config.toml
n_kv_head = 4
norm = "layernorm"
norm_eps = 1e-05
init_std_up = 0.0233
lr_head = 0.00595
decay_fraction = 0.807
batch_tokens = 32768
Each number is 128 + 32 x the weight over its row's rms, rounded and kept within 0 to 255. Layers, rows and columns count from 0. Numbers have three digits each. The size before them is the row's rms in percent of the matrix's.

# layer 8 attention value, 256x224, rms 0.11, rows 114-191, columns 128-159
098:127145124210154078141114119120121158107138111153108085050153072099104138088157142162101109131100
091:136124134101141109124117148108089115155169164156094098105060136134093112169120165127123135189087
101:110110166118162105142103163071110098115100178146144149184181101175129100171127145163088089132129
102:065115127035154133081086137179163140096106123101123133199097189116160176137138165162146076078197
104:154155076115149135084055091171117098115126126135107120112074165093131070106119121138125090074083
100:166071075114136151147157102147145114152195140127132138110134070166126110174130166104116082098151
097:137135154110064115148157105081150163089116106171112135102120149162178130167139119148155141109141
100:187075097045110126122142195131119128159085114118134081130136108073169106148083119131180178102137
101:145155139106122158105106185130089150055101164182134081098100092153128122127119171076103160189121
107:118101117103069085153192123131069141134135130089149110150163148166129095073122131144137210151152
102:165047129130052151075122098143132095140180104122137134067117096144149142088181126108134095136103
098:204111144113104146139122121129056146153163138127135083143100127166174091171058094135126102119101
099:111111164151142178073138121135104151087114130140091132152129113141124174118134069134171072148092
107:107157087124128114120101084188130083023107151129114121110068124141095176137176152084196157098090
110:140108104183107112093125129140092131131149054157141173112143116115082134138158134138147140090132
105:102150144187185151125067128139096213134162122126114115093183092152115181098127174194098141125121
112:082133133141176154169092109117081090146170013126122119094077161115146133084131138147118091121174
096:116158128149105091083095172119091134172077109145103109149123094111115083159150115094059154117113
105:200136140118131154134107118153105132099147129106184111076152110178110131164154131100175139162120
103:127114170109104103133180135167158155138116163092147179110128137126096063195141108140134137091151
101:120151117086120120115046090103135145090124111098144157120086172115116160126180136152143122101190
098:128136139145167161123076164158145137076097131191164106132125027133127074108163065121105169168184
101:080129160113201132111104046099092160136193097086128107162116103113160133149116172093149035096089
104:091121173121122109144124084123163145113073154149115110102121124093102171133175165176046098098136
115:152145122107139080124117187066059127139169157126152067131171152187147180122069117174110160077142
101:094141118069104107128153085084072090131202132129125097094111066140168136129138151097078091147115
100:140105103095115131103119120114144137146078114124112129124175157124090092099119119085067149112158
109:088116122128101102156138177159095126076144142161170091136140116176088129165143230133141114070085
108:160151177117180127173103137094115232151154149092168095112108139176134162081096135113112129138135
115:108087094112166098160123132201104151163143164138194157070131147111140153089148173204104144179073
099:083140089149108077114081091075129076188146163167107133136141152112156117107149099109105104124043
113:096165159063150139146148153157100154167157189143133141127116185159138121120120087120109145146085
104:136087113140117120108145142107143100119102167096127110161076197122140196103138111133165066126166
106:095157140074194136134093078129122083173129155151105122124088133108139103123124092124128092153160
104:071205170097118126130190089138071078191117129109121132081100133143100120183160140106147136177174
115:126104162144146144117114126170142131120112148158123102088151146109153097140160112122100155139142
110:143151126181132107106128144072124100156137062133186076149099156140082091124074120144128056139139
108:112104085167091138161081118107088142095116105110145139102130090128100148133167126104112089169162
105:113113142187144131106096127157116079140100072108112106144085114131093141154145134122115142022113
107:142110181091061151174117155120090149160117109150160123074069142143154086151119087141113109134117
103:150128102102146117094102121137166129177169123125137188091137153110173128168124152139107153065178
104:090134089100158093159104179090102148089105160129164174170109091156083119059195179127117096164100
104:184127112114138178110133131086177095119165143120098134122094156162112090126139123111099168088124
102:131096110085100117117102118146174170138180120101137107168128160154105137214136097109084111086121
113:120144091119129106193124101135124129136141135130150173137105144183157151164121121144095166121138
108:129131159104088149088120130168119179136078113119134150181098100151157130161123155190140071161174
096:141148159085135159134168122135092134080089134127116103129155145115171158118116134176091172202171
096:118159092158163093171141097129154152160082113146081110080096087116161102118126160154164123151092
110:075114104114149175150152057167098115072104110129124081116120112104110180154185114178113183116090
101:087124134097142119171147112132104091170065127191138152170088125132134039068076150127142189163116
110:122141110118170105130135019169126145143107152128118153091083136128125124121105104193179175189143
103:082075122142102103149182149123178084111154154148134121114165092138088173178107118143127149112096
096:118099118132072133079196088130166095147127066100098081087170088128133117152113139117112093114116
106:165121123154137138124158222039123142151157121138138100180162112160140127108164173124160149146110
097:142091103181184119106118098177126166108081129129120097183130135123112135130109162122148100050105
105:141133126140122108108141155210117123114099087159096118143121176097151102117092079104112189125186
102:169096147134129152089187109131121093151144153105159142118101112118096093165154093150141117119178
114:192110116169094075133149099154078118054136143171111134135136166139081185113147113165073128118105
117:139150145095147123063143130074125079111181083162134115097163096133084141095101171151138173129158
106:086119090145169186135102115182157093098091122132155169106146071097160145113133146117095082083115
115:097156140115143092167128135136125151126149177134143140099156081141132097132088187115128104194108
103:138130168081114167097063107124137178125139126101151166118132133123102137113082122046125087101083
099:126148132156171056168138075108137120154131114159169068172111115085092104106153118132153148083106
101:097130077130106147089177142119143187124068061121135110129095102117118141079128128078115133091094
107:062176150117165161094107119114112118140126084097077166094107122101165069130154145119167140127094
111:095108142131093126142165111118187180116079151142160132133137159126103126138146120101126118123168
104:173182153150159115087079093125108143110152153155141120118160113168076105085102103131098184102142
107:158087142152088092138132173112113149103089166173191116167130131135068200166159135126145173197064
107:089177089134119174163089091154159139093139162132100117066133159101130128102172111140135088058188
099:209084082153132147127071107162135120133129150127164160089168113101097156093097137189093106081153
109:104106121144149079151086079107072067153103184139116140120104169150155092131129176130133142173084
107:123162090056109125200124159144168194145103132127172148119176150181122135112119129077111113158184
115:113134143165183094113069016104149136094146157115071118124140152102108103116139088096131121097119
112:164150120145093106131061098105082164173153130123122132208087119150156132115082170158144159173152
104:056103113102121121157094107153098135134101163144109133149145170123114072175133070102109136167085
117:115166155141142141144119132086155077081159189136133101096132148084150154154129117107107202162168
110:050177106142101093144169122119101107108135105170201065122080167153169152133086154164099163179196
113:144108132155150138111086053131130119122164187101110153128100094087155175150144161160156107120078
# layer 8 attention output (transposed), 256x224, rms 0.098, rows 114-191, columns 128-159
102:127126089106134136157108117162137125172112156147145187102141118175175147148120169142071140161149
095:084152167157135158176144161139092121122109118169112095107195120130111158124165125099150118124138
105:117143073155142140145112138144177176128135116115157123081145125054146074096103125090123137181104
106:146151052148053099198124097109161143146145084076082157206106175151110086100072103093121103155083
106:116129077119109156188110095142156112080122071166076177119111132100087144147154120220100089159166
103:114133135131111129126153094077077132081148189167101178132058156150150078175125097147149188105145
101:120153143147193079080103107130075116141136122155131095098131122108074149084130119089119100113143
098:140108071112147196193137096110117127088177130131110175117119091085155111108129114107093073118122
099:095091104111163176119168086125132145163107048141081162124148156150116140150142095176155162183151
109:192058165143118088100152093133143141193136094161143125168157142161131131111135100100121051082117
101:124127115072095121169169105107097170055125132123133157160146176124146133158144076129121136116129
105:109152184100100120153117154123119155189144122096194117135092118090094192093163056170171139126134
097:127116155149157089159108140107111155111106199151102131152127159108118138123139088094139137146147
109:114134122155121159137133143192117124154097161079143096166161132130114155152103137198116147092141
115:162124179066066194152111081141156177174173168136131113081125127098101128127114068095136126134118
103:047106105090145154114089096117106132127145109131085130144166084133109134117157134177094113205123
114:116089081105111134138173142139120143139077077160121147136101146113090179153127172097042126120151
103:088153104097149119157152171130133138099095060121137174108150110107085164116131136095109156098121
107:128159132040159115211176072145146112168115108102173157162143102145124162114104108152174180140172
098:167067136161098180106121110064162094140092140124106136176138111152168204181117101160154197084113
107:140080098065109081227118064139135143094150137127101138102140141156137124120103177118170105121164
098:082059157084108119129137148124089170137098130046103123090077054103121078157083073129142149079103
098:144166151081199119120142153115189114123095142135143100116115170191153109078054136150143153119094
104:144104132109140104094121091155084126121154143074075142131059145101116120088151063114116160107135
115:145079097100183120162124116104169092140111139190105160135105081149088116155166135144068145100150
099:180170118140092087154143178097114142152112129085069189053122108143125083107088093064156105146069
103:161126091129133127120155155111137133166134181197043101140199121183159114134047129063140097107086
107:109125135151117082098042170114181152147198157130127137213119147067122116102131107097147098173107
111:111094197074141066122141132115096106164088032168151066196108106118150196097124167099102161140070
113:130120135069146099056136067110084121165140113142105123131118066185096100164137099185144115075098
102:134183147124126175186080151146104104127093138124097114096145143166119052113147160105162176073175
114:112106137151114110134154138117100136108128131114153088149096146112179117135153184168176142096163
101:153187121173062108185141100189149100101110109130123154156100101131134149152176129074158152102134
107:110123134095100183141161104174075165119146135204125120085092152110141125118128181137210137185123
102:108124143135099049105083093109172119088098151117144103106105132124117166178093130152202080116124
108:130116071116147176129119082149057093111101138099136140153159173157125167089138128154075080131136
108:124157145138130120154102087117167101134134104174188107135153125134052098127092193136118139104130
105:157054127115193139097195183140110127101196092142022151100121060113086106155086119112127165169141
099:094163130101143111155148075072159109109050114166102143166155148129099140138161095142134061186110
107:090155137079112126147157085165107168112065110195104153161125093194165099134133141151158098132151
104:199095128131064163149136147104143145214187160100161158132149090146152114118132120181183207158094
106:101122153123133132133143140155159037104122136154139121159152143104106182088109167070139148139142
107:170102068080072148099113128122155141097146142132133109113117208123136153153148114115155078152164
102:179101055071072128130098115148107159161095152080162162143173125083098182125112140143104130099150
113:146096134105155142097134140086141149124100110115096100143126137094095152134129114132210149071109
103:127120164126109137104180108180117119109139133119068104138125077116114090164151188169147158203142
098:099162161152158102071131143120059167102114093098179120113108123163131175147122118157081127154123
097:154142127140101077107124103098113141091138217169061162120099114133145073120117159128106119112136
113:133127123131118165144096109180121145153192130111102131112099165128133170184153118161093093098176
105:112102135168157162101096112069123148122098081119150081154100123143158110137122142178134145113133
106:148132144134121118094139101094094134118151124131134090124178127150085103107111156080203115112140
102:151121175108105131126158083164081142136075131116144179089097113145151093136155141118112126074106
094:130164135103139149148136071115132220137074131180167162109086103119129137137120088130053074139123
106:082145163060164119130039112126140119081095132163097087111190096127204116124161091140118078180139
100:137114108159063118190120143122165139150098146171147148130119122067152159192144126168117104118143
098:157101147170100180078129137089167198107140170149176151113112168082112123145135117161085126114154
106:127079112149118148130166123149133113089123162172112093122164158095144131117101073123083121116129
108:119077123117158123183138140130120143128160095064133174109104093176106115130082097120170157139131
116:128142131114111096168127090136158096107146121142150127131090119144138126181123069172132138090116
106:097121133147101182081120112157147187167146131125152106131161114120116153150104075177187127142115
114:133147176126133109121165113080142129086081105167116140151087135115087094152147126113186139141094
102:179130141115116117122117187116127063145113102125088191123118119086084170091091129108109118134146
100:118148090101118121078137142075140067167123151170081159133125134158163115143148136142146109155152
103:176160154157201174065119111159103142137127076116172177158140070144184132121133101156119099087151
107:117174072147102161121141129143130129137130126154102089114156149109123176105077082110125103200124
116:119087169139142098128131139189014128070137112139104152111147137147120083176102079123145139043104
107:084113148113114151140110110145143043206135173124116086132143111133173091126116123118182089155194
106:110145162064118159087102132194105091111155177127140095115107108094128107115193117131080091121167
104:175148136134118068144116129168107108142138115093093101122103167134127096113103129142135079142152
106:077100127112142099164118111100094112139151105165085140125185109094082090144092118040092135213163
111:170203058132093111136127163124081138123100135117175121106125191089093125140082139152106116118166
109:119105219062165130096092138111119096197120068114113065106158055111129156143160100182120163149160
114:155158060079117108217103165136117081131104172176133150159133119193142172147045068139180067102147
109:146174156145199134108129131093153094101096118149146127138120070085108090107195182084108158189146
110:088200118157142118112109142141165133107107117145072116111137176127067135162127150160126118135168
109:094164126086135107153098138084102095136127088044122116122135147117152184133094176213155122093099
112:170098110152080188180110125068125149134101070138167148084151154117133052178093132100126050086092
110:130126139156157106118099142123137100099114152096104134134126117081124121095158105101137128091107
# layer 8 attention query, 256x224, rms 0.108, rows 128-255, columns 128-159
105:122127032158083141144110167163156136089152160143150198109162173176135158086133085175139084211184
099:139106170140127108178127081109104119140138104111091088183125117100140066089158152188131168114160
085:115086175161165140128130183122158112155067147113137137162167148197104154154122112194136182092152
088:106172097163091152111134099119121061136101189129143129082137149158163207130142211088159156086084
081:106119055157055133122182087144147125142139112155183103158114147171125102087199134150073157134129
082:129125090132122106126139138130166153154132157091167084162105154105082154123119116128150150141119
094:149123120166131137120118211147133101156119122126067078090092112036060078116152139115082142089155
094:130152084130079128121068101126070127163134131131103205088153128095127123102116183128182190124108
090:140226137122070101153164081139097150112140124114113129123155178131071097157141140073096160111133
095:167098138119078142093144093113113122134180151105152113122170132080148180118114168183093163099115
088:102122170146124159137074168138134127158118126129129065146170115112076176171094141186116194198078
100:114075217198148085110117121097092131116116092087157102155149085082155098127134188089058160134120
084:098104085077092152162131165157093165151142117172099102097153142114132134140118097072111117115103
089:120155113142154167177127120159159155141122137151183136157124131117074154060142188125101084138171
098:143122107129150110192111090110131082124148087055141153134140078090130102142178156163141165112129
103:148139073111085136114149123206128140142072163138138091082094136143119124109151094019121079154136
086:076092175075134184108116160105055111200122102106129105112146123147128120113183150126090120175085
081:158163101088131080149150106141131163076152100182079141109126149128140118109088180112149129187149
096:074134114089141149108117100141084111169151170116132083092149103155154167167164141186093153230103
086:126163117129101142136201062105106172075099175183111151105084103120052111091122158127152111147155
085:102101116179080144119149140097104187072185085134127123113111077054144109118141153127088153071129
096:107091103121093116093128098136099159125134126129214128153164112179113135146094132140095156080109
088:110148141139193091093094113129149180135171172166145110105059129101118140157070128155101147143089
089:126114134129123175158120113186123102105125155168088102143197138176110153143162152114158184120118
099:111132106087082094162113099119200116092102121157129165154154137098143185152127131145173120108134
092:129183044046102104122143114134109171131096172107126183122100168173115163132101086134194108126166
091:169134155123171118113097116145138124099150066131107136167180089097142069163143095156085199147099
091:122121134159116104091088109116148105153188170131146131136103194101121135102117119135151047184091
096:159127120113123156102127088192095156143093159109142114149120127190117153102075171140020080105135
100:144163146135154155113123148085127090062170114130118121133142134068081143123171153140133124074167
086:165083104137119171106135096175170059166167113122164133064147108108169113150134110089105123093182
089:133155057118147100083137126150106165142083123159121099104169098154146180156142133197118103140128
089:162138082086139090122102151118158130136140124126121152113125154167105154106065142090083150156094
093:089157082110116157111163168146118119111140117123137088118149155185143174108096133119125093152128
087:144106138154160081133123125107043082152140146102154148116110119124183149088083149137130153170112
096:136151144133130153102094149116092124131125108140078113136109178094125111144102086076128105125098
092:092123063154109092154104123175114119119139144164164108136112135148109085166097105097148099156191
085:136092115095173149138131113105211079119154190159131112154134154121162082152108100133114103151166
086:119131138110151103122159103138116129074161104117152157161152132121159155136128056118158133134158
087:097120039099152127101109139166174113102119168098157109114192202154101099140121086158141102162090
085:102122160212164134119138092133109143145166153135136145144143082112142117103158151124127164139096
095:148129144065095140100127167109117145132166186090096134080131142127086075106121082155131098129104
086:108144151138096105155069125094142099150106143078162106109175098102127096134172124109175136144141
092:122120191162067110142156136088136103097044139082122110144164097124117157084116141136153190115093
088:136160123123080111123087090119177146137108130155154101076043151140116094105130111174133148091174
087:150150145092087066119129125136146103154087140157144181070080144135133086152167136173111097144088
094:151170084081096087156115144111093093106131221153138157149183109108136166156157194117092126162152
086:134095141087160124160155102114130165094165146126077126147098174102184083145120102146115170094106
086:099135129145131202069140153143116089132138124118072113106101102104125141161128134140075133133190
089:154135187143163074148069148054127105110190119137088161098065150102152030079108152156105150187098
078:168150098157150137121121118154102142070181171085154095167127135171120136154155102114108059135097
087:174114088182099146125132058159119083107179087193169136151073138100139133143079103086150101176108
084:092165082110120090113133107158123104157132167161123090126097138156092189108158144118167088139126
083:085097123116121096143186130101093171156129133116156100172153150132108132141142104122077102122136
097:095141106154121119089100078099141113070163167132168103120084181101102135105199094091153059138168
090:151102163144118121112112094134123116099087131075086152097146137179110123119120141108130131057108
087:089068111118102162142125126106132121164123155155101149173133176115121134130090107142165112112131
091:135123140167137149091149143189115138090142049127172122145148123082143105108172121131099179128141
085:184114055158132106149101113134103113139153143099130134121125192158144177118098120122129154140085
085:131122106123111096129071136117077068175171082145126146165083090092106084111137145172100117096145
085:125152220095141149094102094114169104159135123108115159128180124125163137076097192137104105149118
091:143130165138135144112105169072110103201147101121097088197115118178106075102185143059103231083123
093:110146167143150110136114131160151119124122134121124090121103151106195136101129138124103161131086
090:121116099123145163125135146146139166105174161211145142056121075097091078121171076064119092127137
104:105178124144122066147154137167175040125068111142114143063064129117128137137104155143183134145106
101:142080073102135156128067190107150119156074140090101103121099171164151178144131123170126113122082
113:120173173094136133131135115071062133099112075126155143128173119124112128174139186204152096118103
100:116069165129167118056072096139144171160093138126168058135140094153079133109172139127096080090118
102:148154168170114189121081092121143128135143117063142153222110132081098097142136104154148095092140
098:079129088133092178142139132152121120147108074137109124039127166136068121119142150080097139113154
103:103103078062175105146095140079118038177146110160169094111081144118142153118153107164126121090145
097:121160104126122169086095090170072120085104189105053149145074126153097171091122150141116108101153
098:112158118152104125151163148073147188104163116172122114134092150103134148169156017194179076118167
098:177155114062146112142149118134089147137147132121055131042117116136152077153160153153133134142137
098:129155132114146094109095093130125116137125135088170108150128149124225150134150114165137117060161
107:165115119141135139137128108122148106175108101103138124075158177158114081141090098101150079089074
105:138053098119122081144149146131143140139044124169142145137088133114129131173149138100130049129125
095:204174095119074119113183084153107145126162169146048108103153104075086136093120107102179126112152
098:080097108176159104125117164131092133088150091128182098166142098099102107113115181051078114089126
107:091171142143097061154158087097140153083093103103132144105148128082072079116099125109145151119084
099:145092116114175096131172162102142147119129147172174168122113094167183125124091109130060130173093
107:167137080124122089128107164219180092090123181121116086118107130178106141091149138160144118101194
104:148076073133125098140124131137181099125108166121204132121082075132127129133110072104115120081139
103:100148161113158089122148086111149145115025139129162087105092134122107135144103146118115155064126
101:095126124108205165181152102052088094109133109109170081146136193177120130053140118110133104130123
109:108138171122132108161152135149125150122079127174130128129129174064082119122088126110142072208126
101:118065158224078066189135041161133162152136204134141137162153161100138136060138163147170092157121
102:136141143121156151164105120156179127121174130097120173095128154109131106183117117113173174090143
100:136132111035086181136124086138089088186161161126110106082150127128109129141117114159143100136078
095:103102137031139098111148125141132124157106150178095172130090087214097152152099133137129164089162
101:116054160134126132069152093103135182153198130198132107122094113112174137129121173121166087175105
101:080136087111127126075167050186070153194118179144185131121075177120155197109123166157137082121127
102:136176095112078095100137136171111104113091136115123119043123113096079108169123166162144126133167
101:116117171080110131126163146122158146122116153166120108167098113113125146189080137089159111090117
106:100109085157103058116158101098119140094147113164134193112155132170075082091117114142098139171168
100:068123133109112129165138083145100104185099121146119144112140089170123133128074182230102132150170
106:143175168045136128173133127113118104099153055174109049125164078120118175149122189142068077157095
107:132171128091101137096169062189136030135169183156166170120102113118100108118132089042159089130160
108:083090100109109148131201158120125135114099139113175126074107152169176123101117116134126164063105
102:144113134180156107115108089168158135142099095142160137067173120128113095102135177120119136100162
110:105124109188131164142097084156115180099151140129138112160144126146142142110136109120149174124130
098:172150046108154130158088137174108167114115126122086191145138115117053102125134162165125115161124
106:180181103158086115135155120138128146082145112087129170089135196120141159116132149093141080165143
092:131115095102175147097158148095106102102134094112148095190082073156172110100111119129111158144136
100:098111101118085170119107165107128170095119106161076191130093144144110091133139129137083138132131
095:141164122111087093133081050119139118162128086145105065166149105136134147134151176126120090108175
090:153078123145135074081120147178142134162170108060146144111147101061167114119124079182134136134117
105:157114135098121113134128099111184115146075156096136148106110165122089120165147129172113131118165
111:120144096093103149107146175166147134175101150158177024109112109143184147116097126140147102138125
094:114164126144172097168153111149107125122122134131151148090159119182118147212091147137077145174130
111:150111137149157157046155092122113143158115176103205103188189085195169154150175122127102130154081
106:108116114146178178143147166098133106144071112126210131152159140153125095129121118142164186128139
106:113131129163129138133095153152122148104153174140180126133112107156172145124204163197093150130153
110:121129105106132106171163145117128173106085159139172176139158172148108080139093117124113090125141
113:120127091052150119120054093128131068120114104106116121087138139092120170109158115113113129130166
102:144155094145135176127167123124127168154117115176142154105133109152109178145163146104129102161118
099:099119061113107116067153144142142109088073138115078088134182148156119191087116172079156125141117
103:133112161145154135132111166133151121097128129109185086124147078061097143147123157105078143145161
100:165182111184144181168099039135081128090161165100114166096160110188130112149161137106160100070076
107:107157111145138168193111132148119110063206120130060159153093134100106166123178134124103119110168
107:099172098123144170163133143119119114166085062132154190113081174155150084163083099129112135140105
107:083092123134113107138169093128143149162114112117149126064088152060117160193171084102136172134116
102:141124169070134115151109158150102103113123101160133133138207124135110113137121180114143147122117
104:180073149183082074132104154097105127089156114138187164146116165112160160169187104072131090100147
091:094153130150099175113135204129154122119096151120163127130146141140140074146120131161150131109111
108:149063187136163153054102141158191141127157159174111150139091134183143156077143143182158169138136
097:104123116162140145119185168140146101113137130119144129081116179136106135166173133160188169171152
102:168134129140109079163107147071127179096119114157111130134087142107101093089100133198075092136156
# layer 8 attention key, 256x224, rms 0.106, rows 128-254, columns 128-159
091:156161106101119184163173046130144112074203205127167135160203098136144107054128064160168101096150
092:120137111126161149103143140175143107126079094086086141143163178110148110101178131122072123085103
090:155128195170098120146076153080143132111111124054135166148219127104145136112162137135102109125113
087:084153129111175216149084061154154182144174084108105096132082163100128110094123134161133179054187
088:119116179127149168073124122123123152187125081115145161121170157173112136157146130208122172150106
076:126130159097164179151188128115142181125104132105117148182142163140178132134148113074120130164129
090:145166156166129137087111153159158124094195108206145124100089142103070110135150137112151087112125
091:110130162145165166135128092092077104171163156123075090101131088100131093169188126121128188124131
097:148138118137118114169120129127199144117152132136199120200170194142114152128132052118172106115118
087:133161151140049110131137161152112095126138122129119118105136109105134104053168146109109240058116
094:098203147166089160102103162103131125165135090128181103194114089060086154118137157149070098100107
095:100121168150104103130094123106134121140128065137128109189175122138132135172105144044070094148122
080:177112127058091142133092119192130074138143107077189128148087116204119099125065085086178126103170
083:087141185174093156103086153074129114102146132178092158148121148073187125121121126149127098139113
091:147157208151152104142140156115130131130127123100168105112199144136147175142189179131143094113138
096:159090105122131182121124101115129134133088093119132131095167052112102062124104092155200141126117
085:094089098126147177140172138169113148179117103154154079127111147090094138185169143135090111146119
075:150126099144126148100117166130132134162156087137126059176141099177150149100087154122122157194106
090:104124142156139164098042086160130146149031145119159109128158104100173131084124094133196174170138
086:177110142144189172141133095138115088185130074117144120134091141073141164151103177173128121184077
086:139164185161136133128126099107112117128126146178091140121136117133181099070110179099064178238120
096:095132095113134086128133151106086156142090096086130153192190104153120230108167166138151126145066
086:133118158145121075127101101140141171105169129086072091162157104122135130123109117114086065204112
093:135149103115150156118104136156139058144156092124137134119146105134101043164153085101169166079044
095:143157112210117124167192134093188083128140115112171136174147141140158133102150121120151160088151
090:091049089109112145091050050095121158123110122100093138103171034166168165096145084132166104141151
085:151134095164117107089174128092106171093116105160089144147132154143094075134099102115171071129156
094:137130122180173113115101138127141127116147209117176117161134172105088173122168137144144122160153
094:114111048175155109074140181163094170083192131150148150054113119147084148122134076125122062155136
091:120167168116117090128095114142142109077128131105155111159143203138149153116154115176165152115166
087:132084128111115143170131104147145136121131169189124112084117058176107123128150128069152144153093
090:088205093091129131142106153123118161112140099116131144053059080158124138096139157087170091101134
086:134127129115070126093096136120105125126101089058177068153173125094127106144185140135128138076140
088:113137121076105134112145134105154143131090053080155142141157086127154120158059144141136170090142
093:141159159098126132124211105151146134183168102121125150105065049100117112132167089145139101145073
091:116132088129125129099154112114158146151114124147126117127189168088073133078090141060117131138147
093:175146107119086119158146175151157115167157130145140153169115126144121140127101115055197086213094
086:174116106101123146150103117159129119102206083119109164160095100104101067109177129192142105153193
084:067145082155129106079078078137112131143083103100111117133179115135098018120114153091118136138135
087:100168136164138135186160117106125106130135099089128097115113145157121153076119101178149102101129
090:137076133145193121101181091138152168132138089169106140133217081154138109138134160084169074177135
099:219128094096111110133185122107151104130093114096115185062153125156196093113078111168110119105111
084:050078170122113114105131086114122064142181088143169092131132158097132119125129090121130148179092
093:142095179175151092130117112076160166121135104099127170163168121119145117133192195160095124118172
088:146106101111182087118108056169121163059071065146130098059109095127123125120132112106124110148236
086:128131108097123186102156111118207144119115145067170139159089164079127152128139097141126213101148
091:215196116116140164101074159063163121152112131088071148137118117165165146077144128171086111049139
088:090159116088088113103169102098127161162075121130173137099119156141121164107103179096156144124145
092:111135063083087146163149158165081146136189077143097120065141078187061117123120092137151076103122
084:174123115169159080105135157107088111110129151135091167117187191081146198086071084124097045134154
082:183056172091091131070107134112134172173103114073165115121138106173158052105098112133115081173133
084:071103149078157126127105140158140104158162156113155171103081154134179094163148113083133147161112
088:157106164086121065178083082141135120112189143148113076144130161120115154119139108194162168160078
088:151103136134097169132138136123138145128091107124144176136174152134137113121164148070144051155141
087:148096142062121203203133140107165112127107165073143099142142139058120146116112126061113150152163
091:194139116124150156131114135110118150144185178071127072108160155142135109166170141034166176082070
084:141118134172182171165064112100150073101170137128194182192069128154132104153132185094130108171162
092:113132100120136179091080134142105125101134107218171133130122128137125107164176082163094126136163
086:148131214091099159130119209078137136094184142069157123104100095153125133099114106216178152154109
086:154148158154112166152141134129093134169183121100044070101140192115129155102088127092132115234065
087:134127125152134066102124150105088148085090134115089102072111131169099082165165146155136167103141
093:123180115144113203167153162081135138131120076096107092156144127112115136101100107087136132159078
089:099136113140131086139097125134193081086119162150092207145109082135073132139122147139123131209099
083:145077102165129075133155120129140146153102068141117100171102095095112113132134139127080155181095
107:164161077099110122143148156129129066140107135116118142124113189112125111104084098184183154190090
100:104157145126148167139089135075137139122186090163123118177166142089148149117150113126127100096104
118:113142163110126114112092145122136182130174099164143120117144140152113182094104103137177133166144
099:146177167145215086125096117146101163128136113162086094087146136188075132116095125122080074107089
107:140141111134122090076127108090089175120136175101119095209146164066191128127145059141139100135152
097:152117153151166107170166109137094105141156082153099082065092106088093082117163075080146087090155
104:130126173059152082164138077088097098129183092190141131080115096113154133112152151163174114075135
103:133070076150134169078140157174058118113140177108117154188128153124155158087117149101132112118094
102:080098114203130103087171110114130168103142121124127135146098132070092203147114095111203107107120
102:146136139104164136097151114177144118142152177102052140101069139098145139105130137121143152091128
102:148131134147101058108074142162161097171149154076134152121108129154142127117136148063085156132197
110:149098103111032130108111120069143126123136123108155153103166084158146117152123084076126122135110
109:141105134178088137151180176183086085138158039147165124149117122163150071117140090138152188115104
103:208142102162120106164187136144117188100125121136108140135059148105091137140126130075118166115196
100:153171092181120107174141146206108086119145080168129125141113155135111114122134126109089081132131
110:106129118149146085127164134105138111141139161185132128124107144142102102106092094132174225144141
106:146107130117131148121177161108110143127179067121138162141077125154126076129136109153069149098068
115:199121109136154077121092169154110089112103183148154105138132111145080132151131108195103125100174
106:171097108081146124139116150141157105167176135146114112155081090125111104112079106091082119064111
106:052132165148164101104163081072126146117070157114163133111144145092108144116085159151079177085124
109:100141138042169167086196083085121127145126153140150109159208154126136134138092112173166093120097
110:140114166141144130090156146127147139103098145141173133156156111149143109135130133070132077175108
107:146129187103163072125123118110118212151173171162156143139125156117171077075095177131127189170098
105:124134159088091092151113085076136152198140102070140194170111126141145151100169105139129147103149
105:149151148084109135129190086152122177171141157116120141136199146167137123131158188139127070102117
099:155065166052112156143210139091093085189175138127097123111165074147109125087138125093037083129144
107:148074063163139217148123130146110163109194107164109160102082198117126127120139116120108036139095
103:084125108100116137126147113154071145150132163171148104094102180133101167141061087154077110093079
102:124151128180110085086116151133138107166141133083130127098127120081097187111098129172138183101166
104:015101195097099117158152078158129100114104145121144185160142134100142141117084157146066080105122
106:157143095163081133121152086135118067147111145187150165120151112147106083196119101166126133155170
101:120117105096093115147168093138109135077157165130142142168139114142129123100136212101079135134102
114:116158125087173126123110171136144141109144085134100110131120096120058157122114165076079117091160
109:128140139195116140114157091160186086114168148106121159167136075080118104146113122136116122086143
113:090140095125140158160167128115080131166137099167160156060162153117137083048138087136146140093095
112:156127158202165116083076165152117104170093076177157182147146125166179054112102124108129164163134
111:127084096182183147197127134138136135123130073098161125137133039139146102122130110132132188113150
099:152126090152140145157094111171091164148145091125071121150171080116050112120093110175114111225091
107:153121128107067067164122122097110162138110133119101175141131193119143161125099152122165144159084
098:144076118106166127137098140136144100118097146133079099127072146142115096122137117113144135077105
106:111122125082071182143120187104109181136128069172082141175118108151139159130157130205113118189152
098:119144113152094108108067151134138089181138105143133117119172181064121126124149117149111108157192
095:162111114171150132104113137128106168112158146147112090125123104134088094070106109123155192125101
102:112146123060120057141152140153171132163137109170113140162191147107135168139170071115174142131152
112:134116090102117136122125153107148149143111094130178099122125138132093084151140086124109127092151
099:140158123147131127139147149117116147115124070110101199133121127122135073147142108139116124147108
109:144144141109113199100112113142135097172140174114203102185162074174156165109125096147095102180128
110:094098138135116174125108167150168087165120111183170175152146096089130117139125134122169172071151
107:100079163191176148079105146156112133166140106153143158090080170129132131081118178172118090115170
114:111158080153097071114147076112153139156127149154150170169141154124126103139096121091158154115159
115:136126140106077092157157101154069105161112142148086116139147109057087097154192152195131114090108
106:121095127095165180128165128139148176105133111161135136095132101107048155168144147091094111114113
104:117132046169180172097127140119087117079116123105137061082150187083117122113126088120150131134066
111:156110137100122152095103110138216161108105119141158111160134118108111129131136093129131152104088
106:146142105124106101101136120139141130112109165048148119148176129166123122163162094189182131086154
112:091175144122103133165097093161111117126108130102126179121130117116092165082174190157107156162127
113:092141104104111139175111119119169102137097139168071164154103084159125093157141118102182132137139
110:064119159052105092096116053163193135199139116177154194103114133103071153126150128135160154162140
107:176102141132151136200085128191151087112147072163152170099146131151109139133188151179152144139066
108:183071105078150054094159149154148118127162101101139102129140130140103152184159103141129041173164
095:140151130135128184125162146126145130063041183187125135087118121160151045095103097093072158123131
110:122081158082142196122140176171169161120125172149105148080137138136127109052135113176076158141136
107:088083066092134080123172137130130109146133147145171122101118112074083146149126118114180171135147